config.yaml
num_attention_heads: 4
head_dim: 64
vocab_size: 3399
norm_eps: 1e-06
rope_theta: 5010.0
rope_fraction: 0.5
qk_norm: true
init_std_qkv: 0.0356
init_std_up: 0.0356
init_std_down: 0.0
optimizer: "adamw"
lr_mult_o: 1.37
batch_tokens: 65536
doc_mask: true
max_steps: 4867
Each number is 500 + 40 x the weight over its row's rms, rounded and kept within 0 to 999. Layers, rows and columns count from 0. Numbers have three digits each. The size before them is the row's rms in percent of the matrix's.

# layer 11 MLP gate, 704x256, rms 0.1, rows 359-430, columns 128-191
098:556492530473502515473516576574439420544465549487475473501549413552486537493455489463501509420563514548515479508468531523524546481557450500489518521493505458404487492569504449423508515464507523
098:491528450496551489426514479577469484573476514478521480539478505516506548557462495491442540492423510504471576560483492476471476450491525447548463488541560457501459508501506519568484428449482541
089:504541534468514486512487488550449490490507557483454536514498414491511494489514521664450453494442473478505477482475533458478432520566477534457477433513490531452519502502486487496479498496510526
110:529403445484445544460477522546549408517537511497529505525562502442446562532591524466518466532453469544479536474546488465444508517587463548499490540456526533477495529529542528510569409523476533
098:563549472503508534539487485562513518451569529479476501538455503480508488445525506578501480514502501476550532524487528521474518484536510511433498475507489441531425559580556527447485522510467476
092:542476406518501585523528483530481453510528408569583458532453472424479499500450450505509491492515493460440524522497465533469494431524542523557547594486513521439495489522530469508539486516551458
110:517448572424530495539435441501470498480502562502436501487486544535525498475489487507477539527537479587544478513485528524521433509469531573423508475451412498501553412517446489472528432520545502
100:442526513495472609386514523470465509500483547498485543520469502496552467527514483456560464483527519478410547493503475520516497483527473543542514481471510504453510528532469462576586457441454517
108:486442477492449548496493530563502557508501449519529540474552495459573520497533486593555473504575489491487500505552425597538533542499450519484523467539540505436522462550474451489464505454481475
091:477415498453462518560541483499487563543467527425514461581479483489525513472466527515489471466511489542497510493523541477519531505466460494487454529496472467475457410497549560467586427552520512
112:472493525462436509510471479545524518526507537420606418612487489565510520494470485509443524572489457534528481471559498506531437439490503440509499516494523462552496575549451547403547471481423564
103:510547472557489487409470449534491469545595503503498505509483503526408477438512461561512481475498528451487435490488506515526533426567543548455514521486519477511425496521505489518433490432538452
105:508505506540502518494520506517537480489520509519538566533515571524475541427498466490469488416540465588480499441518537480501481520538456530438528475445505531441464561518462436502477488505469486
109:446500505477482483458511519503424480521501547446494500554528444533515549524506545492539523509561513555534469426548501427488510461533435480478547498485536483520536582531473558428514473544519517
110:459540569510457534515502505544458462467559523528553531494506499559490532508475567502502497514488468524417413566510475542455503458542503472551528488518570488440439579484447443398454484449508513
105:552470516551506528438478456500485526522457536579547482461552576570515520517545525546458509516528456506483526440538482488496508480457450581496520504537491413550448533514506440540555450466507503
106:496495567524479491483560481510433490479460541471513518469559437479469473492464520428517478526475454534520499462539509423583523564587546509527488560492464505522516500475482425421547425431491492
101:571512500400563514411547395510447560488484479510490540507472564473537502502508466538586474402492503542491535540522542517461509569512548483440526506476566588466476526502515446550484509486562516
098:522514476482512534505558554470479537573463548462555560458467508447508523468425433499455427419513513531475505423430537515470573481495563455560389564464451479506525497547539559523471484548552412
091:506556536467538486533454522504498500494482523487446565492490469386538462513548553541522480414519456452499512504533439489505531451439511531498512595533552483460579471511486478474535513395527431
096:511544509526492464465467477556447508506479554496521528520516492555531610458417451614473480480535538506484468512498520508505489512549477529488512544576497486463480447513474428448479526507585478
095:461458567442465508424492469427501467596485570508454524507487540461484481497431493465473494511541577444470576488505479485481478534536549478483509513461447540507500472518469488517439536527542488
104:524504519520507494490460492533488576529470502492493505481443477531478612521537476552427471550434468564521480513533408482467501470523505465415506480466447500494497476535491558532457472479552441
106:532467576518489482478514442492496540465539496490496494462540534492494494469454570511531530482550450450465472514516515534497437427543472444514474453503552524501526504526521543508482502447456416
102:572503542472487459504466516502468483452488485534454529447481497556515460530492513501498571505466436495542453509525498451510506479459502485431464563436522509542500454585539498559482437517528476
103:413522531556523463543577492542495488480506573546492453507461522459537490566513516444520482449496504422430506428535497477531516532474520491521451523484547510531467521498549451433466527451441529
101:565499464538531548458501631599563459515507457452576466498463504514519448491565543432551483503517476532491480502524530508444490451461504446531502476446553488480538478518452495545480470472510507
100:560563474519450532515511510516504573521534503463497471533497516489552455515461463463421487452463454506475518533483509600471556544568481469527477485493470485433494443556493478519448474525495493
097:488482412520496512539407547539528575538446541456477442416513593495573448423494543494483509481518519577415494501556524522522538450519438505505489544454457499417435511524509485406453495458466518
100:550484469489487458519535513593508502531528486498517423480448446428481495453498468466574473545520510547422492413586460496503475477493460523512546580524427534535503530514444505491475447506462491
097:459487447458558500480477529485427518506519478475495508466505507590520477541456513480444526492561469454550521530464525476516458497423503446523454494506485556489542488595477566534564523484475504
100:498478557469485502490521509530501483577552491479536525516486482418518474459489488552531584516522531410519473439485471463508491511455436513390539556543487555450492485475435515479503457515502493
102:477462525463518454411555463529537498480550505517496500561503501535560459428504492432511564562453593479473445543522508488498510400473475506483509590518553555475463513542519487553502491488482439
110:455517562554484501518408477627421470494535505564572525507450507432509548492540523510480527484542479512457544500429561518480524452546554466412494455467440449438456530528539479461470443475528514
101:520436427513498439446489438509484433496479501563569452504596479492512496452496472502522577554487447500499408452517509582526481521496517552444505471524506453496465476484553484454427431520479561
095:459530519440488464437582498478489470489476523506542501484532493592567484531519498423490537478501535485495523468533518487568524491483495550461480559493538531470500515528537537484562491475477456
102:534507505517513458438484476459550546449425536500526503449488489477516510489566486474472603464503504549532488530550454511532582483528545563510539536457482482553559497541519473470520517465479516
106:525521456559590504472453479469421472514517522507443491573554504402476545426477452506538536450454499469485517479497528513516510517483423509462445564502516471487485458491517459414468490493529512
106:532441460579453565478477532493487499495375514494459488487509472532438508531500556523544533446550430535452565485447475538524460498521437473449514472522432492534527512491507525470478486522552447
106:472478506447422565542525552525524528543505495501515498486482557518521499518498504531548449420456427508504557451524541480439485548404578552533540485491464481499419498508534550469536496483497550
100:451485430476512463496515496509495521499557519436414500509497486511478511496551535515509499524528479490552502405531471496434445538481519448475537527517465475440539496559525544445513515492538504
100:532524442461465529436608484573502464512528501441527561493526514536551457563541483535455589481527473526501519552572512485473422500562569535527561431521415517490543473531524556465466489516518485
093:487555486501473490447498506492465469494512489516528493506496535374469528487455510498477474522479424434530496467480477444539457526496484522520621459551512590489396503556382513478499516448500565
099:506481466527464573460449525513476484565468482431533450503528500504443452550482512564492609440482547544427495530562480570526524419557523514429494440451522457520503516472543493463486507447440463
101:513518469501532512455534487473514517499516508554459514514502481411463523521559484504542407490543374493492444497452491573478478473481550562511549504504518434476423537565434509483463469460571497
103:484487533444484559445443461518552549486505560528575484525556479554549519469469440450521541529498436517523533454512556503543472510549443477460499499546510453536482495532530456541532528463519471
099:495526427475493531519583537477471451533470500529458473498479518458507485540463483516505446421458512399505462485445501515518506496583501455471523550448533519458505531556421542484452450581434538
097:479459501541454534387590570558532454557427526542535499530444446472531470412508508489497480499517426447470491467508535455543471498526422467564493479525515482424453532546479535473534529453458502
092:471484524515467525502502405591548521477419529433480492522580556400471451555467489541520500516518433467443433553483509477509474382465469448478517474486496437527462522544486499523526446492501472
097:436562517477460492543498494512561455520537462533506598445517527471525546451529492525478491474488505439484529415489576469500524513512445531491511498466477493522471508481528531499551496529524516
102:505520585546493481407497505555539527535503476520509548539443542542564465478549493533421479421543487539587455404453532508482493442541548503467523533461461490483484455468586481461555509448522463
108:519551432472523468489520515486473466526543533552540502549518473533459495536478506598492523442502515476478558477437505521443545516493384474444428575507519517500551466513527487534462454502474512
101:529567497510506526530484483597524474512513513511511500533559533522492466569491535452546481506508467516532485543547493523588550482561546535452582524470494440475483537571445474507458491427450515
106:526501533473472625448461463495594529477479468442535510476560569455551556492479545515564538539509464465487435518525541489504505450462495522489566547524464472485515538545493482497422389472492451
090:524538480546490514429527521488527496567479537446516552514503464558521496464498498475468540513500538414491510481505502433466592504438479466525447518452496463488496480501530538420563462481549523
103:459568567511416544402514530487516477531525482532470472508447485507524518452551478513610466484493414455495470475511468522464500501474509466510530502422536485467464503570463492457433385441458539
100:508525538482472568478475430509540508634538489503525481453467459488509487496531472534530571482500455522500504444577458506553524521508465540469581518579546434535502486475299513536471476503529505
092:458496488536437426513533534585528514507487580451547460485486519487548504520472488559504521512559519467489568575520586487530546522439519494494470479472563530502399422529406550451517529518507483
106:484539545455477473493590491569400484500488451505544490441486529453515612521483548496492518501518558499471512534541505513475468481571440440490467514547503490475418517524436492558489542491529486
097:470497466535525573543513447510478546544505446509490425511506506515515454531474511558521448563474421551475521475517481579491535415532575474436481461491474516549515515547468551517460462421481547
110:471477527495494623497491518494516474553400481489535455443586477479546439436511428477494565482467510509474555487513588468510485492472528490424474479546524480424454525555475451435475463417482524
099:459497600461442529504503531545592527544487496458471546490467540511525543541508462548531461467528493548520538532570546477456466528514518583489449456523508608524432445484535503553460488522502482
103:477474540544512560449510475545499508618556525476528543526482430491525580526505467502515457470422454510513540523529473499451502540483495503425506537501533498467502499595423507491527378471601496
106:498487541449511513483460436465492504577462589529502517423466553558474468514528526443483517487450410518458460429519468481516541494485505505453486532429514525489509467463499495500546481523514594
101:487465491511459524524496416461484540480480527520492496492493493566547480494491461497385543383554458506494507506567449444552502460481500410536480576493466466537459483470560516432508510448528485
090:525533514472493577452486509534465555520537519433443463522454461592489563456477516554513486450495530576504477485497548518563498488549426489418509542470475480566461428511404595500478513482485453
101:453400540527512516450607549498448512573491497502514468554452447574519442459446486484507538449472502407507485491471538530544485476478489500510580522455464527494527443510548454488483476473530529
096:398402547478475563539575449512443566499484541486522497483519474547465450554460547514544512538545482511533468491505475479491505482444482505463493532472524529509461522510512553504584480484540541
103:530504468546482451524495544535537462597497528481581507494495503492535491438504451431487502517524424521437496445509493530481515507466470481561558481528491484502575449538476461501489443503554508
092:522483545502432537411551526513466525506536548517498523469507522494545461400492472545515452447491534574447531440458541518458532463445495509467533531476494580490525510525453555506547430543520506
094:451474520553517518498511504464478445508491498479453498509438549468531415508557490536491486489542565545531517512548545461489469492516526560502530531490439537478518569496450497440533541537509522
103:513427489558451498452545518478447432499465518581547520499503554492477549501492493593437470491503481491462509406476456518467481525467538512470512486477465568439550586459449500466510493535460544
# layer 11 MLP up, 704x256, rms 0.0988, rows 359-429, columns 128-191
100:576481559491505506501535520575469437544509520489484490505572437538461507487439503493489498442557503536497543527502517490514545494533495468434488515480556410452462533565441424464498485465503512
099:430512579430483549490517506586465518552492558518460598566509521488563495522517540513498574497425482444543472513503477456577463500449497520447438552481512556552526479473471528503584510505440523
093:550527489466469538489405521482540589535493557526468532500520558506523486538495519501569507480534486477585489451463576504541552581448501523544513532412458473578545491488512540448483504540524509
106:536445443437490504528537494495518508494554528466526433479493451434445516522511476490496439526451489521481526431492489488445539483518483462495430578437513540511485517509514546484596484537508596
101:485511443503445488531526466526489569510500498524467493513473556583526546465593504538482499504508508483500454500523537408531581467559400554480494461513527486554469553539499500465501546436481428
092:565458493486494574535539501541487479527504448525572402519403467446510471506482426502486454420503543453479571484496472498492501452525506528528460577431508536450460499541480466487594502534495503
113:535600471531460550504472492513492523453522530552498514517449486513505392532475513466511540570542516553553457500469540628500484515490566424591456525506501448551513488503541553491533540518514524
105:450486467500477625432501477486494513505492493513460520480485513479537427509542529475599443496479520518371587482485465465535501515545487505513513511469482480454521522483520430583527476452443484
106:446523465502551403499509468469541469502554520473450506530462479521481428485491492453510552533448488475498456464511535380495518415528548541515464520419438543597515564421552494496530591562544551
093:512523550485516503475449511490532518419523525469518524453507574481475551545474468487465517595502545423476500476507491524493486563497531489538475467443586527505493571472555484495428561497516444
105:563457485522457537531506476461462494456526492535489522516516587567439486506564480533557507493578461455453485526447493529466499546442500553442491481476449454429506460486512560590486471527476519
103:512457539504429486487500511547501506518461508462498491577506469461566497559497523459498503554465504530471533519477486541477459452448509522505501515488446483509510467525504600471501519612463519
102:522498433470504517439478477528526523556494536541524435497492587486436547374512473470544470503491508508449524446537587516482498489533502455459527545479514519479490493494500451628512464536515521
106:446419548520456454511476554542439431489503552481478482558495499495486518468520529493516533540501490569509528459552515463458516467498453482492548496515526479509486489499530578501577444551531435
108:503474493502514451523456492488510465461596508499461504459495573457492491509497541523464446490530558474616558448468532461516469533481525496564466505520496509506542508516501464536500577461541435
104:566466524458504518460506510494441435455477494509465506418527502535495513519453559529498470504439403514481488496490495469459479492475364541491480486440492479512472448455558446499548481464513486
105:493477504542472468482487447531476480464562443471482473466487526507499475568463501532532482495570524448481550449499526518518490525472483521544540490513532514526508495536440493509504498458445487
101:481521419400585497391555495451493508499521483493448537524437493501575512436497460560567512461512420477481526497545523612453463513485472573506461542504531636526486485500501570496521475487514554
099:476517544517439497488477508511497432489512503524507471564507514543508477610523558510496484474523439496497492577502523510503426487518470460502546506573524544517412437440464512512519510479561438
095:533513455501522514541490421527524525476512559386435587510458483442523502503575533555531517457432555501513548481540501492544507533521476539501503536533534414545562471480554511463475543446515468
095:519508493502487532457438493478528534522503478519554495460494442486493457519520545491455476500497541496559537508500509527462511428463550488549510499439482556490473462512515544513534535516482588
097:496528417489580500509442555512486524470439480536519494488515514458516473518575531531597506486460468508490440525490539565524457418457573492542465496541556406503436532458532500485555485505523506
104:535528564479566489532569511503386474474496528503451495557452572481451527517547510493515484492462553526496525505470525541520465523562529502513486430438492546523412483489514545502519458501454528
103:425478518552491572478505578494475510511523450519503349438495529428564522462468562515446472543519546492478471447529504500480435508501493462531423457495536502451489553470509534535563503489466496
101:468490466552560507475489503518528558595505439501531453555519545455595489417465451461483537445441527539481511492464507559497468481538495568489455483500501488475484490468510519501455481558499524
102:488499456462464480524526515533484536527502482494534449495458575517565521506473479540435585509478494497559519513479570461465466506520565507505486442551461566476463436491567483599443512525523495
100:401496484462453516483512427444499551528488532495407507389526487519484445453428449574492541477568581488457533518478485550491478514515512478562440498497476494532524506492576550537476537476588555
100:467508496531484514523500519504517504534574508545523516594495531569469504418479456462531491440552548485553541509572537480493347516521621521459469498458496503552485525532491496539440504535515478
099:494531506519477526551480557521533456521475498519531391514513579492569527494471530488500487509475489562457488543502503514531531478498421583488482516491496519454496521502399535510452503483489477
101:467468453549513467493521537495499453491583505540449541429533437541506549458559488478521531496494545454492575500539518586485569483494518556457468439536515458464487460543491542475513526427451549
093:523566568515477555428469470575460488568555441529488578439546508440433483506468506487497448526431481504503562439566490468533509575508561561490551429540600467491500438412422449543481508512479490
103:503586597468513545468545523480492489459516488473522503470460486415489535560493459557418504517502499488509457521515473464469509509467510553442482483553481542417475492463508488494469490531531433
101:538486450498499527556449516484459419546495526496529484499511535476430498495469524523532513486496498474537547487486492489520486582523535458456494511475503417567584485442529537510503471583528567
106:507547489460510440580468507495512451502548502535506621443533462503560580485557542485563505555542492450441515484479489528539561600429424502446509505523541508498541418530476502490533452413466465
102:565558539468530549545494552491521487469556507420464516533464580470502416511510522457526445460456538513574568583517468491510484458519473491534525561510538537594501497489443536604543507469616488
097:527559486474424463487432518472560450501479503524499548497500515538562543475594505490530518468527456585485508510485523502473490475519509470442509582526544494432592528471488495466462502516508521
101:483438496463472552500486514467555505552575547462522472445498524456451473528489523551506494512516517465414481481509494509547538502427472458482545488567531467471482524511451510539535510559441421
107:507536447506542449463523503510505489478529483446474527511515509428499517472474543528550513453474555514457532495510520502491505485423519527494448517435548550535499482511581505439537501440510538
102:420467529460524508550495562459482473464392435508539465539459473511537555559466492437484401567533525453463489519496559464469554491398489487484470478533469508505566458501483562530484552511521503
106:467542509455422510481549500555499444546492489422517515482490553467565551560476527482463452475433525525526530526564513412488495529501517578501516510508466489496422474501509477544579440565511469
099:478479434530513459489535525552545558475465503476505438512486499515480588447574486472524510472532465503521495464521481542475446521539491548473478458499488499478487544522491581487497467553524519
097:575505487442457488521527521497486533465542528483443498448502518478522456510469413437554516556522498545558546547495473456481458543404482420495518529483425490517469475518577471534480555451490577
094:515526488528533534562489551517531538459484523516490534495576449531519479464476500515608497606484494527458493500508476499421480463506472464504402532492538455520566527480516436530456481503526428
098:469588567511430473476425476479517528496525488477576446528454550472442562493565485496543491490497494448529540484532547501482497496536489467502546559503473468446462517497497502541549485556545507
100:513500438480474539521463546509457564501448474443487404436468426547477516510470501536497495516422449534477445497426467450570522479480458540385462525495516506541518486546495510538525459431530545
104:469461517445465538481447446472480518485487530557560521503544473572490528455513482465486514486463474523512502415498580484480447500573505550494463518546482477498511444551533466498528524412571522
100:497471483433497522454552546499471551587429446511522489475445514491543525486476477504471538420473532496546438532533503544504473508529497423485496509459511506521440499479446488497495515506508511
099:499408516524451538455558548584527489544411540529499486531496453477529462439460500479572481530479395447467463465491494404574483472516454526545450461525487453501497498537467506521533487461491486
095:544449507499438471531475479460521513499481445506552470458508486482552452461489509482558441492464512508483559523520433568488430511481563472492484527525500469498549501500536461471539499532565497
095:450517598501491534545515400497502555552492487479502559495526502511534507455459512459509504496541519507465448427485517416535559510469485513512557504502508494496473448472515445496483486479544516
099:522589446511497522471439498453512497532514560533529511527474505497480506504514491507487515530556519496563499501516530541514549530495460493519511527509538553548470452455527446478486521449530501
107:434498504548523537465459529486471489466482451464529525492452506523487474458433432420451476555559493504476529453521499539511530583465490475512519510487549503425499562545416548498561557531456555
101:547540579490545516527517545592506493451501465492529507518480525535530538566475446485512503522527466457518464528536493522486528526468487502471552583483406453479581532552430456501482412485441486
104:532438481504483421430455498483478528469512514506450546474430463543437507529446543484540482496541432560525483469488469544503456526500516529511495438506421540584559510532464573511468495588565566
092:395492515486521555468523502498478499483522457553460486530469508535488477479469459440516488543510524548480431407524493507488477499496469513474464436471471525517528545488526494486555483451455539
106:445526492516507492475510482479505557577538536516543498518530580518503488487504509521509571540510487481443546494373486507549505474458485495481538422596474477511519530459504545502474480536515443
100:542562557487480507471488491508518551549489497562500550440553459555533517550488521510511499516471517458538387484493498542554511533479507433480470515500501400537564496488609560501542465495505560
094:537548517528463492512482452520448546542472550478524504510498481500530539502454531543548528467469484499484511499535535496473505535470540537525501467493589493517492442498406489402521525462543456
103:526505477498529495512498512475558444447535483457421595519519480487511372507539478538519471532385510474494512461493477494507512550451489516540466482540421534539614410442504467447525496515501472
099:477454465454438532574525503575544468480530448539486429477580479477433463495444519548445488499483518420495504435439525490511533464555519479487580453495518464451414588524452428521526523544478539
107:548454506483529522507571522506526556494427491524471491553481512502430565499459465476503523478491456542528467496536495516491526472474516432538463545493488445495501507536454462446455479486512506
098:496510518508468434470426452475460494531514525589537509457522529548437443495482462452497559461460472509515496488533527479485459462530524438528516524524437443454513510524455512463431453509554493
103:529555548474466423571471541490468459458523452503529490456442505447522522563500541463545527472443464539524516501518461448474464504523554559509517527481524404583482527478454496567455491478485499
104:529516465516459421558551482453526511484462445510515483521494561530459522439488412485478435485483507432538544479485509532544499484560498525451461554524489437457565546519396379497544447470447469
101:495585493567517521536456447534409565533527484491467492486462442474524491563520511570431492475411418518549494530467517449526432462492512544543500488488483515523507476486436541505484546497504540
091:495525470513470520514514539486523459475575551501501450426488465521522456484610511520496566472465534509536545472439549501512492484526523514483575498462476479523396419543453570529499438540523563
102:445471518514569563453568497481413434464439491513568477527508559554514550521513440507458512494487579525465490530479535507483531470524455517493486434511474522423478504534601511554461527466513529
096:567492491493488421526387568459605509511501526470473563526532508483535471477556487439477435494461450488452542530510525437533538455518527480572466546494489532474606525447499489539498502524448444
102:479434466456617432416483527453410523527428466557585535493509468488557489494497499409486510505467544513536494463480497538520464526485499520454543484536493490483509482472520547539511474441493455
094:484496495474463540465556487534481477481486500472464524521490408514551496479438475596541443486518535551493518443507560516487470574465485504476531569446533580419475504457492553525567535538528472
094:433560481493444535538498474485530523489459458440442506562510476433411560567537504531462512535469507501505506513422482490486594523487512523507490471580493479490516520540508488492480502522482521
# layer 11 MLP down (transposed), 704x256, rms 0.0946, rows 359-429, columns 128-191
098:495500460497457495518475471472561475491561481492491484480532515500377513516552546513507426543495495564443553496473486467517519549444503476485439439481510487481498466509519520553438482434501529
101:583482519521470528463491550520419539502581461527484492532483574551535474458511545508462506521523502498476517518495490548506502441463468467487495558571540561494514529494505502514506507498466476
090:481461431458497416502479475471470464470460418489490429439501489496487476498482474455506554484459557455531509576506465482473566478487532463449438561462499447532531453509484477508491500530503525
112:541495466448491473459502547519507489498460470509500510448469478459436535542517492488502472531454516554580516471482537463447508479530502473519438523504606467508566529523532522531536419522493533
102:646574493511544552518488521488524453527498412530532465526542471510490559553497465436486536563550497439474485588509568556451499518535486490491469462469525445522466534531571486510543518454524431
094:625526462513564587478536589526490512436524502462436525522488494508553449448460489448540432506504555557521512497480537474480416479444483470584504482503533476460524543499470481485513502527485491
105:533506527531495416540595566485526494558505510450435483513526521513518521535505495534504538584513555526454445511458431560529582447510538520530526436530547505518562425538481493477521489514477495
101:571531564452517467463484535498511506505468465539476492465437411529455404543472479478429489480507566528436467471494518427562466541430493461493421543568505520391544533525512535487471456469565475
106:528471521540542462478490465558539458466434523442547464529507494485510514470501539464491550485522470538480434480527461457479546473519517392499441545460439525547470574504435530447470487573477531
092:465515455506483518431506503479529470438490489509444525494526530482512433481533534480515473536450526533554493529553494553463492450486484545529539494450501545585487502479494502501514486450481450
108:484490448470493468471519480418492462402440565494499522455552508521486527443523497533560455565497548481561478602386489512484523532491442562450413470499484467442481451515503468533533493501489434
102:511473566472472532496486521534469568535523565482431437434469503459511544464496458516460499529415518492448526478476540450518459493514526472529457444506522462482424522510465469444523547491469437
105:440478490540576470443480458468515539444564516489489555476561546505516498464466532449519577468559457478526472523475463504446543444466525545521500520454517521477494463500514492441526513476474483
108:489470483487484538475437467529464496545523574470510514561488545529474514487499447506561515566532517503524534505525512498512501443432506473533561585463522487559539524569483544442480502536540544
108:511497542477553468493476504483462536464501447534494493491388476510508554482465469496506497493450527562585505501458465450510548520538441498508469485495533539500506486466368499485531507516511511
104:530457493448469471458519473552494417427487494482565574497510554529434543495502431446469515513505482544489524494559472518406433572491505467580536482452493484510559534483551376554452517500481447
103:474540524433522489501510500468456477538512534533529495474521479484524455405489550402399535406497556520452526532478491522467458514486501491544543483530503530510484416487441503536407509465499416
100:490523514451534517433526476546561524539542464472578489479508515546450516492499494567512451570460585473484490507515479532508455597433553488476493457528532538499513538550551424531530454419532510
102:482486466592450486473505528493511515351517439490504516432450444549548525515520551476477510465451481485501443480577546496519482529557465610517498533511524476499525470516489487505486533457488529
095:531434501486552511507499469531546412491479470526530521501503550474539474523536534508525438497514534548492436478436438533444497526517478531534485513516520411443460481432538506599551584520515481
098:488511574493548507455489406455465435465528476486555537579468435448495480470484517487521517506495508462507479506537524502518483514524540470458469484488518520466480486507507490560527487506496536
094:500597512482534451451476498540470447492500469551513439517490531520465533489570458473548524442512545563476480536452532586465516464491441414444555497458423530501488512469520535492502504493445492
102:484483424491486456502464521487449553491492491496503492532518519537453496442487541434478537411539485518555594539560479452519482521556516475509503488484479501502498522483486458486501438451525433
106:431480450531465560459582548425428539423499532466551430458456465497488558431459482467466501581508457478545472467422526474515480473480537434531517526510525522490533519424479486531521566436439447
102:452494560479508471505451468485471486511507475478499554501440475437460453436508530485466544420429514489402531524533445475532498446512554484453470470534468564482533520430504441537475532523460437
102:509485473483491538536492500456488546419548519464505501517485425546544541443438479513466525518479505541536483542472441486517563559476479505586455456482473473475534589481530462564509521474474497
099:409516550463550501419485456491498580476521468549469500436451509453534457498431538540531468493458475467533434401455442603524468513551500508447496476494456513602507522521515557512498465508492476
099:484459489494500494541521451478472522504488520484499438457483465504449520452495457397496501453479515468543524503504441461554495493486551543467464578512523480501492511397512450477491598488482492
104:466535418515466501589404567506470558566504509487576533473517489518520445516543477508477457576463492617532488536570489523491461463465459436458526553428529568505516587486474509479478533486441516
101:490489469477544550566549469540505452500556495507566443478568406467482452454492579526540476454534462508488545502472492435515497575514498499419476495483485517551519485514453496494420470459524555
094:529509436508584431513520513505520597488467494488478518535508538558520499541537493438526508511525486470583432525442522536423479450492443447536499547482443529470462502556565546469488480435528522
101:514458502498527497524468551549537491510469497529510503498500507578547524500451457504568491419527537437499461496516503460423545527523509531548461519579457494532495563557492525446453493510494529
105:513517490525402596502441489556529456546496535499529486450457457470472548551508488548473460469518422468517496563503556503500557471534515409473560516465454493455547459433437440508502547510476542
107:517523551455568448602463497520512427511504499534451483473471515429503470540517435484516437541444528488530520487480554554550480577477555492468554432511432519462473470488532567500527481576453537
101:456474530455426550462449502514486525493564471418559524551480610491534505522520543472504471456470463466504519551516565515524470409470469510513492514476449529529482529512424553481534490575454498
097:473491481495545582570474484517485441450473527511517427521448507561557520511502529496525558514572532463577423485424492399530517500531431486500465559502522496481513500473514465520612524562504521
102:500482478508498487507475442495512482481550497504526480480540383422493568490445496554519486523544514505525544488525523511524474517520536488391543427470532395527500501550467579475565539558467431
105:464569560548477431521479458507440478423570493526468502454589457497494425528507461498510455483451487456512504549565423492486512501422447536515495504538579504474536451489487438498530479444511432
103:500535490552404510470487429549497437406494477451551462459541536551510602410552514501484520479577425556476522481564525518501470477443467463515481477602538517458481505457377476500488517575485434
103:469573454574492471520516500535511502545539473508561516496530478533494527469493461442530427486460558424516577582547521544438543454509545498507417479465474527526520534503509450477475475529564452
100:495535518477500483414479525439528464493501550562523520546580464482440444473526517512506472570502532462496520502434487501465467463510564513449530541566493517443499466494521429552542511481576521
098:482463549548454514544457481539509528501419568505514466511497417561520530526539562474512529473479565508574497514497524530478521545545413484554513567514462418430495483524472495486439519445499470
099:537511514433507558519479498510511539540532511494533546473537419540501511504533466507507513561461528454468428451501525574499539528584454514531488545437477575501589521508463496536479425496519489
097:463472570532476400519425470504465446448512505522454581467531498515434458467556488539501457521574553497472518477479490568509497443533501520512516482499539506512478545439549477503497551518472508
101:457540470609480468476474530515518528536479471456434534656537488525555474536493448506520527524496459465503467501473490538482563455466562525444525544463498490479562538499538522534466513447446553
102:538484450474432491451461520500512585451406464572531458481474493519516478505541505487558473493476531531534514574553503437445561537469540490561540484576525470498522491513545503440554586477551514
098:413468500483505500569505471415565437508492417513588510500547446461508490464572479471474572492473520475455529512492511531578474480497540513545558495563432495437547463480493474479503503536489466
102:521620546543531509515509504486450452469554498470556501508564444508422451489517490526530476461557453452524516479522478495532504513408547464551492462503508491474471485520419547496457492503497521
094:522514554527559519514484471465434495525478448534512494497514428485461492482466514486515517439488565475563492519497530511479480524535526543515443536517523524539499454498540532491543521537465563
096:494577487515476544551517528507559491464521449542536551437550505536502473535514458493482520440501490520484464465489539538487539523468529438476517470506457466468488417485562470465494571527494524
098:527517470561516502533526547493510471475508458514504591564465508492509501502493458562485415512582504568522483581483586407536564508502519470510436510543568471534470514481575481501523482437484488
108:537532517588551528497575483486425467469563512565468500527510563539587475470540500489448481519536555518515538457531507505540501545446476498531545504544511508493547456491466510567546526532430544
098:487505501505527434547505474518503491495499521513497532454483484512481476463479468467427506537527575414547531575455511507457537560464471519534488501500517512413518508520528530573415479481491501
103:515490511501433528440493550492563553490425493489449481501539424475457492529462470462460525477483516481493503525491477509511485540531511476539497485493489520520511482506491528540487497447500511
093:534517467421478525491490573474458530432467504508410446458499433511483370484452471520513506498462498537453531491586565476559542535485509481549518456499517536512578530474450500492482622494438445
104:530530485546436517443519445508529500495543485522531552518509503484614566468551449452500508485503562443456483491487552505503495456564409477394518598491430518526543518500482531522514510489503477
096:492514555424533464498532506453523524515459448501485535448399543459496544450536500570479508508581568509480465474548474507528538530553505521467507561484548507524455434508543520492484548512480542
092:511518508516477532506506482485524469438490520500453535506539425478514552562421520491557539470512549456476492474476545477526616514468572530535490443524495439486492512467420535463480537525498573
109:483512511533524588522559501517518524601501520486435506493538460509468441477562420471483482530449447453475492474531505499566494602510478594569432468440419486533568506457545502499538415545485569
096:501520474519495502500534551506451499443480465453443553459506469531503518539540495398471495497509580506527505559488502558554493411449499479541502463491466492584526491549558532418516529445531510
104:488541461507479412500584527496535544513511461533450536524509494522449485505460465496514500485463522518520497468438504482498499538475543611503522493540524448533499527517458459530507513472480491
099:464565532492513482523531514529497521512590456474455547576496496502544505553489554504486525555541521523535546543503524492425531482482492510536470461501505471514504493513470504448542474506509536
103:497517522509464549547473478433509493504537515481467460470633498525465488476511543546537497499481608510511398453481552428547555522538466491522539507556432476472472491428423461540509563548464459
101:502470509546436494486539451524552492458566524555480464470544498464542463522447454437506527444579468498525426525443484494504471473496453507436525568479434462544460472435470548511550427528507421
100:490446547480521494495461473493494481560447545469421459461405456519484473514454511530497530500482471517516494548465491446524498479551524453466445522559523571547421488521494513542558493491458543
092:467455549510478517430553439460504449456491501456470500488569495498514399514571526477509470517548592471518458537477530508462478465418427496505521456492529543577431463530592470494490426560497493
099:451461478497586507479505477471416532548477562525534501456524493532474466523486511455461466508462523432522505514553498531411500445483530450447431478521429530516560412448502468523493443470502480
097:508502455602476465495488465501520473595471506493512468504443468533501480462494450477512535447475540457491468476518500449485515478588424553529468442544495522518540433474560436502462483507474507
101:514475511479537473413490465440485516527565432558542534479473511479507473514493519493450452515513579520543546481462479479524509565557473459466539492465506510587545518536483574484502566498502542
097:523507475453535528474464491419489520500500421450495456511485420600531419481494504565506473533464517529555585517491500504486522482466562467468410554521483507461544508445488502504526442555488482
095:516521489470497529457478464435502538482462431517419470518477409451542451526425507595525449512473422548520579516462482548532547483545429524467539522523522522540489528473509526479566528618460497